Each number is 50 + 15 x the weight over the matrix's rms, rounded and kept within 0 to 99. Layers, rows and columns count from 0.

# layer 2 MLP up, 512x128, rms 0.247, rows 88-93, columns 0-127
34 59 47 47 40 39 34 66 37 60 61 68 77 48 60 43 60 37 32 45 57 40 55 54 29 62 45 64 28 45 41 62 39 51 51 39 58 32 48 48 45 54 52 41 52 47 35 59 54 47 47 37 63 42 64 46 60 39 31 58 63 56 60 65 36 46 34 65 24 58 53 41 64 62 53 49 26 68 61 25 68 43 76 58 43 72 15 29 67 32 56 62 29 48 44 21 61 57 54 46 46 73 31 40 69 49 43 45 43 27 60 34 76 56 77 41 69 70 61 54 55 65 55 36 41 45 68 47
57 52 29 68 36 49 47 36 57 46 44 36 51 64 50 69 78 76 82 47 64 41 79 50 65 67 33 55 59 60 86 38 63 30 43 53 48 56 59 44 40 37 43 55 55 65 67 35 42 63 63 56 38 33 86 47 42 71 46 89 48 32 49 42 53 47 39 41 31 55 41 51 20 70 74 29 49 50 44 58 89 46 62 54 71 48 70 39 34 30 51 34 34 46 71 63 53 19 55 44 61 43 33 60 47 29 34 59 74 56 42 46 40 35 58 41 45 22 52 49 01 45 56 50 24 36 50 58
25 02 44 28 48 21 72 59 50 61 29 66 45 35 34 63 31 67 50 46 44 36 57 62 36 72 44 49 57 47 33 68 59 15 59 79 43 48 83 76 31 57 86 65 61 47 56 50 53 71 55 45 55 43 59 50 40 66 62 60 29 31 51 39 43 69 40 40 60 45 45 66 34 70 56 47 41 75 43 55 62 49 31 46 52 27 27 44 41 62 64 43 59 93 50 41 41 52 61 45 51 46 42 36 59 52 13 49 54 53 36 42 58 61 78 33 65 65 40 28 43 51 43 63 47 62 36 42
52 65 78 58 40 38 51 65 54 38 61 41 45 43 31 58 58 74 37 49 42 15 34 62 18 65 48 63 46 48 34 68 51 55 59 76 34 67 17 69 75 56 41 78 33 66 71 42 54 68 28 59 51 57 47 71 49 63 56 51 57 21 54 65 27 61 29 56 56 58 39 87 52 66 48 61 30 59 39 59 55 48 36 36 47 45 41 46 44 44 48 51 28 87 51 46 12 68 48 61 59 38 59 38 41 60 60 31 89 66 46 66 76 55 32 61 27 19 61 49 25 08 42 61 57 40 38 26
64 37 39 47 46 46 47 51 42 49 72 50 64 57 40 59 53 43 65 30 32 38 48 37 67 54 42 49 36 46 83 74 63 63 56 31 52 35 54 50 50 54 59 57 37 56 34 23 39 21 15 63 50 44 52 83 37 43 59 83 45 80 26 40 51 36 59 49 38 52 27 36 44 42 63 51 58 31 65 43 58 63 21 65 45 53 27 54 29 09 68 43 47 84 58 77 71 80 53 36 38 55 69 44 51 38 29 75 91 63 62 60 49 59 61 78 35 72 63 41 60 33 26 52 47 53 31 62
29 53 30 40 35 35 38 54 38 33 55 49 48 39 50 64 74 61 54 52 53 65 52 54 52 83 39 52 33 69 46 44 56 54 47 45 56 62 35 51 44 61 45 93 50 59 38 49 54 85 58 39 30 35 35 24 65 45 50 56 42 50 31 52 37 39 55 62 16 37 49 60 43 50 62 55 68 45 52 68 53 65 55 65 66 70 64 40 42 37 57 51 35 39 60 33 36 46 64 31 41 40 35 29 68 39 62 54 33 72 51 63 43 52 59 57 37 34 63 62 54 80 59 47 40 53 49 55
# layer 2 MLP down (transposed), 512x128, rms 0.301, rows 88-92, columns 0-127
56 39 37 52 53 55 55 62 57 63 56 57 63 58 56 44 35 28 40 48 60 58 27 61 41 68 61 52 44 53 60 70 48 56 46 39 53 43 21 34 38 54 58 49 58 36 61 45 59 36 61 63 41 57 62 46 46 60 52 48 45 55 66 54 43 35 51 52 60 38 33 37 64 46 54 41 45 34 55 60 45 55 55 58 29 24 31 55 55 80 45 59 47 58 62 52 52 34 40 52 55 53 39 50 47 46 41 34 45 53 57 38 63 45 50 46 37 63 52 65 35 57 40 27 55 60 37 33
47 39 42 47 53 61 22 55 55 38 57 62 39 30 31 67 63 54 94 71 51 28 39 60 42 78 38 36 34 92 46 47 52 50 71 38 49 42 48 44 47 39 54 65 43 74 63 60 54 51 59 50 62 57 51 38 67 69 40 92 35 37 60 51 62 47 64 47 18 57 39 66 42 61 63 32 41 45 36 46 75 44 56 49 61 57 28 23 16 42 53 36 53 51 42 45 32 39 42 64 67 25 36 57 65 40 41 57 80 56 62 07 89 91 51 54 10 60 59 48 10 39 76 66 43 35 68 54
71 50 48 99 50 48 52 48 39 53 48 50 04 51 48 61 41 51 40 61 60 52 76 48 94 52 44 53 58 54 31 52 93 33 48 38 21 67 62 64 55 39 50 52 52 89 79 41 43 47 37 56 62 68 42 44 39 38 55 71 34 67 12 41 65 38 36 21 56 41 43 35 26 69 61 57 42 44 23 44 55 36 20 44 68 31 70 57 57 51 69 63 37 36 77 56 77 53 29 65 54 33 65 48 36 37 36 49 43 73 60 48 50 49 38 53 48 54 72 41 38 40 60 45 39 36 64 33
60 47 61 60 74 31 36 68 46 46 45 40 53 54 29 48 54 54 56 46 61 40 49 48 22 69 60 39 41 37 75 61 54 63 57 60 57 52 53 58 59 42 56 64 35 45 84 28 69 48 39 56 58 58 61 50 54 33 51 67 55 39 48 65 52 31 53 40 29 48 52 40 38 44 61 71 61 70 30 67 63 46 32 37 57 53 62 36 56 39 53 58 38 61 57 54 39 40 52 62 40 52 66 37 39 24 54 47 73 52 53 37 51 47 30 63 36 71 75 60 40 24 75 46 16 41 65 18
78 50 69 31 65 58 51 55 54 75 60 61 55 39 69 51 51 57 50 46 65 15 39 40 56 33 49 43 40 51 60 76 34 55 34 71 34 28 66 49 66 38 71 36 32 31 35 48 53 06 33 33 57 35 25 43 33 52 48 39 59 49 50 67 56 46 54 71 42 78 39 54 42 49 45 42 42 53 43 69 53 57 49 75 57 67 39 40 42 54 46 58 51 31 51 60 87 64 40 35 45 22 60 47 53 54 50 25 70 56 40 69 61 69 25 48 70 65 41 70 38 65 31 47 35 49 45 87